Weights of a small GPT-style language model, trained from scratch on English Wikipedia: 835M tokens.
Each number is 500 + 50 x the weight over its row's rms, rounded and kept within 0 to 999. Layers, rows and columns count from 0. Numbers have three digits each. The size before them is the row's rms in percent of the matrix's.

# layer 2 attention value, 512x512, rms 0.0438, rows 235-255, columns 64-127
067:477503493455474498470535486568484600550514540604527437523584502463396530450481409492444472485482575492484565396542582569446512458442410522502523486536516518508539480465484419500466575572491496
136:428492491436573533568461475495541527425468553506500511505578507477486551455571362508421431507533609405550458454415537525530469512463482483493542548566531475431451472537530531498525530505558430
116:455583487493504481593436446545617484580484579495478513492566499499444478475551545506458459406517499547565447519430551402436419599523504481530509555513467464519485459498604414621497453496560528
133:446453505401610552546497435449541532373464505478451489480564538458520543461561428453484453507556565463523475435531545543506447466457504550461548555528478479483420509538515471505520490535483377
131:484548479589346457544510571489458456610480513546527513519448426629485504525515575492494493427538445486582523559442474441445434550579497440504481442556481464580467502486524442518511453510522535
083:507413584467572558494542477476521450431489451515550491457568522469410544478552486474510515490493544480460502486569445522551509522401577471493512611459362529387581473549462583467516502542547373
128:382437541417650590506479482522497581373449471463469486489525506386452526474537468451480430541509534577492501441436582491515552535378429515486514591556491465463547472511465469498471481526532360
107:474508470533421468472594553438534484534367405506446459500452422636503544504431441523498517481560459456567540529473599531528498467557454511498505500514589460573476506463546452521571484500433580
067:489418500508550529453558504452488516459554468470482535504544524460513487460511482422556544537506607459495482580590464541527376447388561516460503549530464511401485516589492577497512494540533404
081:512512485473458538513472467508533598541472540533495437534601605471428453494545492470495467500415520423518543485471508473432501475561488457596552438523411509472600428501543408535432471537533519
080:520464542412566600425497518465494523353503461458416478517491536378522501470478439586506419584488516508438502452481552571559578492407473484463480543500569513503482497531435438440464573477473505
112:558463516531468435406489512526494479551519434511509475473442488508522472549459606499517513488442460535452600548573486493469587456577501521521458493465456524540521509466511526493453470519398599
126:482516496435593533466506428518464544362499470504428457480453487465561452460521493465518427529519535543483474441528532522540524485429521494441450572519555561471442551482470536526538543526487496
131:506516517509527530439507458497508530473549402483497466455465460412537447428475596540515504534510455493505439496502580506529510514526467407436460487500591582525483508522535446577485510444467588
109:543523531492564431503541526484465497563500521532507516432528577533526521556520528476508497530517505407511557513537400515506402408444540432502497517508435469510435519495463485471507422538405469
077:505467451517467443506502473500526522520494529454419440469522423404524432475541519476485471480484452613496523477448521483507517478598506427513420474447571463554547541453563431625473526523523631
074:544594511491521539507478556483509458485501512560531539473535540532455461566536480473571561468484486483484494550495471499508472555478435463497463500450422453564461607537529395484488493575453477
104:521464481567485458428468458489469562443424454517506531498382455426540555407485493534550519532503526531454442520503407558551606466496423433498481512435509558436559504504435574468593489515545538
125:513521485520425512549395601549546495580536598456519505552572581595500542551469497492470486506501523409568521517349524422429435547489511527587520464594467442543431464557625357532532533520446534
114:499505469443558485563350424528561409486513481464457497465577536389446493488534509531480465476481454524488511435512537419406489546521517468510509535445414426556539495485616379553390452507436492
096:493509463532395505538387492502521503521448535499510524525542484492446489534478519512514546467476438479522502508388570461402493575623457495525556475543505431546538506490560393517502504508478537
# layer 2 attention output (transposed), 512x512, rms 0.0305, rows 235-255, columns 64-127
105:527514512508501496492474493486490473497497529482490499507514524491526538476513545519491491499495487498479495507496513474477520527499518497504520513493500525502480488530509490476490461504524499
135:570592540548402455502511517529518483524474487519603503518510455469476460475466530488443486551496475556492500506562470503441450514616465536538521470523545475568540499484561502534529439473541443
129:496412537499550545557520545453490517496472498539575509509449519554558467437426440458518525511546540477530498501527407638522602485530491438467425477502521485467606510523436483476573574568532487
130:585557505542430448511493538573536488513507498556601514475463468491495516457422501492420482540474484570516524526503470518434481490566443539506511488539546483544556446505539526548566439477474473
139:465364551486619572482492497479518510486506540400548519508503523475495449523558441451522521557476560505476493525529451499516598479434545456472463588387474568439537567541495511434409574517533584
082:535581415519433513467472509557453551522541495500554467531494468482492474457393523447458511521453472604514532505455505556495432504522459525555522474550557454578451509421605525563564455579438477
134:624590476548445395584530516509590487564550476611557524482474511477503503476481507463443534507543513517515542503562451425533450483544496599489527485555583481518439500466540518525544433528514505
105:499443574484537518448435495477492509444542565487511506461408507455516502517598458491514484526460484462441496558499462487405543497448531487486468577431428562429515483548400510427424566466539508
069:509631444505429467532519496519484481523541485564498459551523490482494488497437501503499488576511424592536500474533501469368465472544469544518433504479447543592481460378572504588539419487459501
079:478526469515548477490495546505495477445499476454585463499476499533483471512511480538484555491489535583527494468486501509610480499471493518556539468567628467495436557490469498519512505552500469
090:509553431558454434538496508528525425549498510551453524521505491510538562448542502514475504463489492490487519534485498349456441488488491572544500462563491504507434388488510543540542420442459463
118:434401454475564561486489521474491493445534522493390489471498525501501548570573478508535514480474527473477484480441572481563486494373543491484538495477489507466415510514420474476436516518433557
131:538519446553416421530512548522534492595518501525532528517574484495507563500495500485457476518493464543512499499521487473431463519548457615470568535500463454539499431502544505511501429443450468
126:481545475517474442563533520492506436534491517502402528574528535558543558515547441528533533525521489483520508501524489443432502467495487561495460525506396449502465384498437503479519497398486516
106:426418468482531606457469532538482568421556463495548478499490465519514445544439362516482477547493563525556429516482496621511473532483503523461488543491524498469557458527563443530496552538374498
065:444490499527529538572537558548497522522540424511493534482568508595486557501546442484487513487547581473525511475535464460501524572452445491415567507504510491468614534532484488444492535504530501
111:495478494503512515508521517507504494501524511500497495499507495500511499495503500523500494494496484508515494499494486509529501493492513508509504491503515498478474522477499520502500511499506516
111:491585498495421421460539476492487541553539513553427517496570483467473505548597518495503448496518495499531494443554569415505412554523508569544530487525486485568423533435554470526422502441493468
126:520428561520614523500526514462538446417420455553457474473439535496503466520623507527498513550485513482407501562477412444550608430495535491474464492514507544422488547572377479462482477483531447
115:486397517508539547578580535464495540492518462612519536475414520587529523480433438473492547428534592458540525469450457582633538470464490483467478478557614463439543520500417481489623545619498534
097:538438553488604474519544469461521454450509513512449513429436573491484537530617513509510495429510565448474536486505482468628562457446517496521481479509564512452463564530352503486499514529574515
# layer 2 attention query, 512x512, rms 0.0307, rows 256-284, columns 64-127
140:534498531447513497563424430538495536526483501547459507585415544528469458463483511560450558456537532556480468486546504489496470498439536524528460469528512456491489504474531566530524437533538423
096:498476441475415519461551502541478502456465500527400579472560458481572549581441492485471517546480493452460551476528523456488525499494525540466581475524408548473444442471461485437441505459480480
129:479576476439450518447586494564415518446489466479453482507584478449566554491528491533460518506515467453436491445523480445496525468396509501403534505510431529480437456420478484422448544486451580
127:501463473489458511434536509513464528459585422444423539503535461575533564540509517507553545499488457436461553514510488484474454529415549570527522458523435474489465410490436470475495508451450460
093:469524513535453457492495459579516587518504460471569510552618492571600430550519453463582499536464432453528476533486490477482457533576513424480425462525491429573446538485474433488445589462451470
128:533498489505483531484581452540448530473576460563518459458530571548514542486507484403506516437468433475526581502479581464497499554440431460485542530518454435484482483467414466593558475564477480
129:560511412520413554456566476515488573513541411501455529515557454574557514476422458462558514457467471417555496502570571521476436503473553570599515511522496484479496401453444484448553502480424487
144:508488496513464531431596458513421520438554449485471500496478532518534553438509509465525533441497479460489544499508562496456494460422506516458541537527454487490453401466448499500564473570468485
096:517483460553526484462489467454469550497513511489420548542425517512458492483519604658458480495552637359452436511536468474396542434478593626569444502539434549497440429524541451557524473419484520
128:490454535538531549456519493501453468496482556481576445458535579424518500422533540502500483526541497576410536498443474484560615454514519432460523526475514495520497530525595457510471544517579528
125:491489564544539436545465515495530478586502513489550503503444420469443467507439542552471432564565523537552395472532446549485503477554520528553491503489538551489482562518528499516534547473514470
141:484503491505512492536501496491532470540472553503620492503534434478528348544562469499479493524432551503569405512505466616350497434530463578546412573491511536446550473439498515585541426570461531
149:409488445462542577477443478526471489387467506543466466527467564446505570525569447499480514471494465490502520460425518465513551488489440486461515469537398479433505521492468455483488480565493551
138:519463473491480456495502367587428509459456442429528479452495527471460494460575441460501589603597443433462438478548509541500577498478510425551565497441513551579499512478496577565511494527488549
137:400516457436499548462447544466489451506403556577499562485449489497463473578529444501524460549430526598542509563550468531458516559576423528535536501534542467490571584582507567473476428540532513
148:573557497539500432542485562514577536595549512412529517529521429494485470512489611575521480479485542503476510533473487439506490551567606481510470479465518505545495548541542478480403606421480466
139:500546473478466503459575449492389501495453473558525489479469555547504551497434474393501505394531454490530546489533476543481428514505442529496522540542500475526468437512467511480563432591409514
163:511510505505544516491501561481522548521566518488469466520530468518450533478523514438471390488374515560564487505474492532460508481566526472430413482463505518485483493514553477531561541473499495
141:496497500515464446537551442550430539589424504490528503517498531494487424522437512497425455515428458547558496488579483559454516519544535611526436503577590486512493545483573612553471404520504512
085:528463472526542497441471446544476539446561475531600478493555546516557422491557460396546508473558479422472575506510569458486418561513493414404553453530557414551465516446492416559510553582434543
133:490459492490491561457582436515438438423541469548515512540527545553516560463545468427467510449522420485480566486494460475524558525438383492441527511537452506455485442463472497507459469578468534
107:567508420490434508394517429487448526448490474519491504462496494454589489523483566477533539415498498421515524538554505540398445450443533508603539498546388531447460415435439508435536457550413514
133:481460529491532482567462506507519471565479550539529501511443527482482436525527527544512461533517585528540395493576516578448456472573527468537461513493583554525514520545535548539518463511559482
124:521487473527468453443521528498468505447440570473475473438527505455567490513507475560497479496397567491506468472522467520391511384515521613537448510533447534504473421445550480504530416456517503
096:528504535551542512535447479528517532508559515487521484537518468479466437557523452539512513525512546507523411496499482573436431470535521551529416521526535488522515532483574484547506485478480513
146:491395472470491566396563489491513501483494536529459422405511541470518535484485555438557487478422502477517573534434536562471461528474496539432483549494527451476460490502453425528540543465472505
128:511486571476536481486490531542520532604518482496479497535432466514551453468504525535521523470488555496518461531563460509490406424507596523558418462475503566420438480500461491546586521440503401
106:502477530526525495444459519438530435522386568484520464449486534400438489466436578525544462520520556555495515572480483511489560505576510404490507531499514540451537455530555507530536567496558507
146:445530496537523454553481491498497519492420540483530492524468524423498457494526529532457450512531516515496452519489466455547538557562492458487550484459512514524549580507552508483401491495547541
# layer 2 attention key, 512x512, rms 0.0327, rows 256-284, columns 64-127
119:529533504490531554507558509436526466473472443625455472457438436472464452494488560396518540497513535562534515608510572568584559507516479416521434538498521391528455548508468511470482569501494460
107:441498500478501513563502497588624442441506508419514521499465370491515482561539474444399522535504470480519547467553523519480432506559488562511533473545535485474509513442517528418433516509506600
121:517493488428487496592456476594542480483498546510575482490495457514541501566536516476415538545459413454515553420552437516475457457543485590464576526479528514534488537396519545451477433556538600
110:398517568463476499599438487630574559529510546465477531536585493534501531527434489381350539582496438465506490475505531464460474537476488592548568527526561556526505510417422544469504490489520512
093:482492504430472499509427502540561561555578502475548575500558562555508567470436483462457479472467413503497499427508485512496454542515466519485490542523489477459513526518511502524511414567546567
113:531421482564507516515556564412416438521394512506516488498490498521485573474534493465526492477548593565502517528507436502645546420487529469571518459556408609466484511564518508468620555501544407
098:519528583545432478562389542532476563500437506489463529475584425501528440580522541414451440468566573476506394542544474458468423602447539560487514546502541490537509540514454585477549470457561522
159:531468462537477457547465522450397421505401565471600429474454487522508511555589419480491598520482509492560492524517403491562566494488466467543576515516467631478491489562495503499665493438564382
088:516575471524460528506483411629509580486472527501520515558540440479568471511507501444492486572436432494495501539569564522480450561539549531516500532503575490523511477446462534456391541505474495
107:505474485471530509452521444400452463466527530444526390483485496448475438435595486557460437525499585533457475476504483485518569457500580507536451518517418526481481454563543504448500593483481487
113:529530456566430497465521532407431485520487421510513529520494462519516452481486521516630529501524458473499447548508532502434467565485458467390414519397478472525515515542471431539517473477443473
125:436532384434502560505459551528493508523443452499512546476418477518458500510500488551516512512494550434528471504532457565468500578476481557504567512535563598516576450489461500531530470505529577
117:572472412503557515501576551426500490524441527475541413434511391448457540535554453508519566496508524520473576516469438595551562421526411438449480492501466538441568495546496483393496500536502490
132:442402514477527471515446430448541480512360419539631479492514579523562470520536486558480574474493433588461400535532498561446490504504459495531482547454450554545514519499527451574521429527481462
133:514494477459543459442605524493450453497431469503501484480443462499406531494549472557504496501527494504491624514489491491551528461557476481548520452514583489531555523478517494450535476499512573
114:532514577547487557509460490565616594496701529402416554527563457525515459474460547458430478507529394499459434446466558433475462582432557522483476469541541370501499452486568498509393529478497605
119:576471452579465465490486501415426465526355521461543425459482485559527539473574482560547532473506538547436459520519476544492483462502432428455478520448419497486543477554547494467593447425505443
146:537469529493467542500466540646484592495613497494466548486573587472525531460478522534500484541492483472457516489412488410556528502504536539525577480494529563516528449505542535510494592413529545
132:467521413513510492466537543510434519507430463566567514470470463506438506526518452490525571490489527472493576473485461464549484532553522444532486556432464469517409513464458409519511463500509576
085:544436404506501409524548527403531546514546516503537442497488578509452503421522466597557511454541469494507510522496502522462532469471523461463514498447391528471436560489492522547531421505485490
113:480451404444590459475578546440459420489521484523585386451475614492460495519515482588467564519561514550565528489488430503585536446471482549554549512480533554505412511565465595570642521436496452
091:555417478553486487587437568470486488492387499494531489520509388488518485579560415451467512605497570516521424524532536504470474579512433530480562511520535514468514538568481481475477426473472545
124:495486512497466459442568455478437450518361457554474491486423438478538518472420496506652506493508455521535441600507532546482463535533483407426446484430484464515573576570460502517498463484465495
111:518548490485482496534441464546522520498410498473550614551467419474543571497507475440458412586477560473462545508559429512452415537490502570538511453553547573571550488466494501475446470540529549
093:463532492469466516530508482570512625546522469519511520505513506499536519490436491501558565506530360467550446503542493505466469545500562506435560473470503517513473476463449480542462429517542486
147:506546491522461519523454485525462498488545553387537420511492569478482471513520469500449445568450574446521545470468461396545516513469589616541535504540493591466452445542528557496574509467576513
108:575536545580473398515492505494464467532452465546458441513491472556541554538460567410516506482523544543511466513532544454427481494527458429407466431473464527593620511506497474516513530458483510
109:533514522546453455441458470421399440488418516477500483496405525453527485496523525529546396489451574537450470483478479537452545465533579498519447485451448472574543449618513471530537527488452434
131:536488458498566570444451472402581453498485515475496476458417397458466470505594547442545552439483410570463516479478476496462450521516520429478382597530381355421430620503563423504458439603477541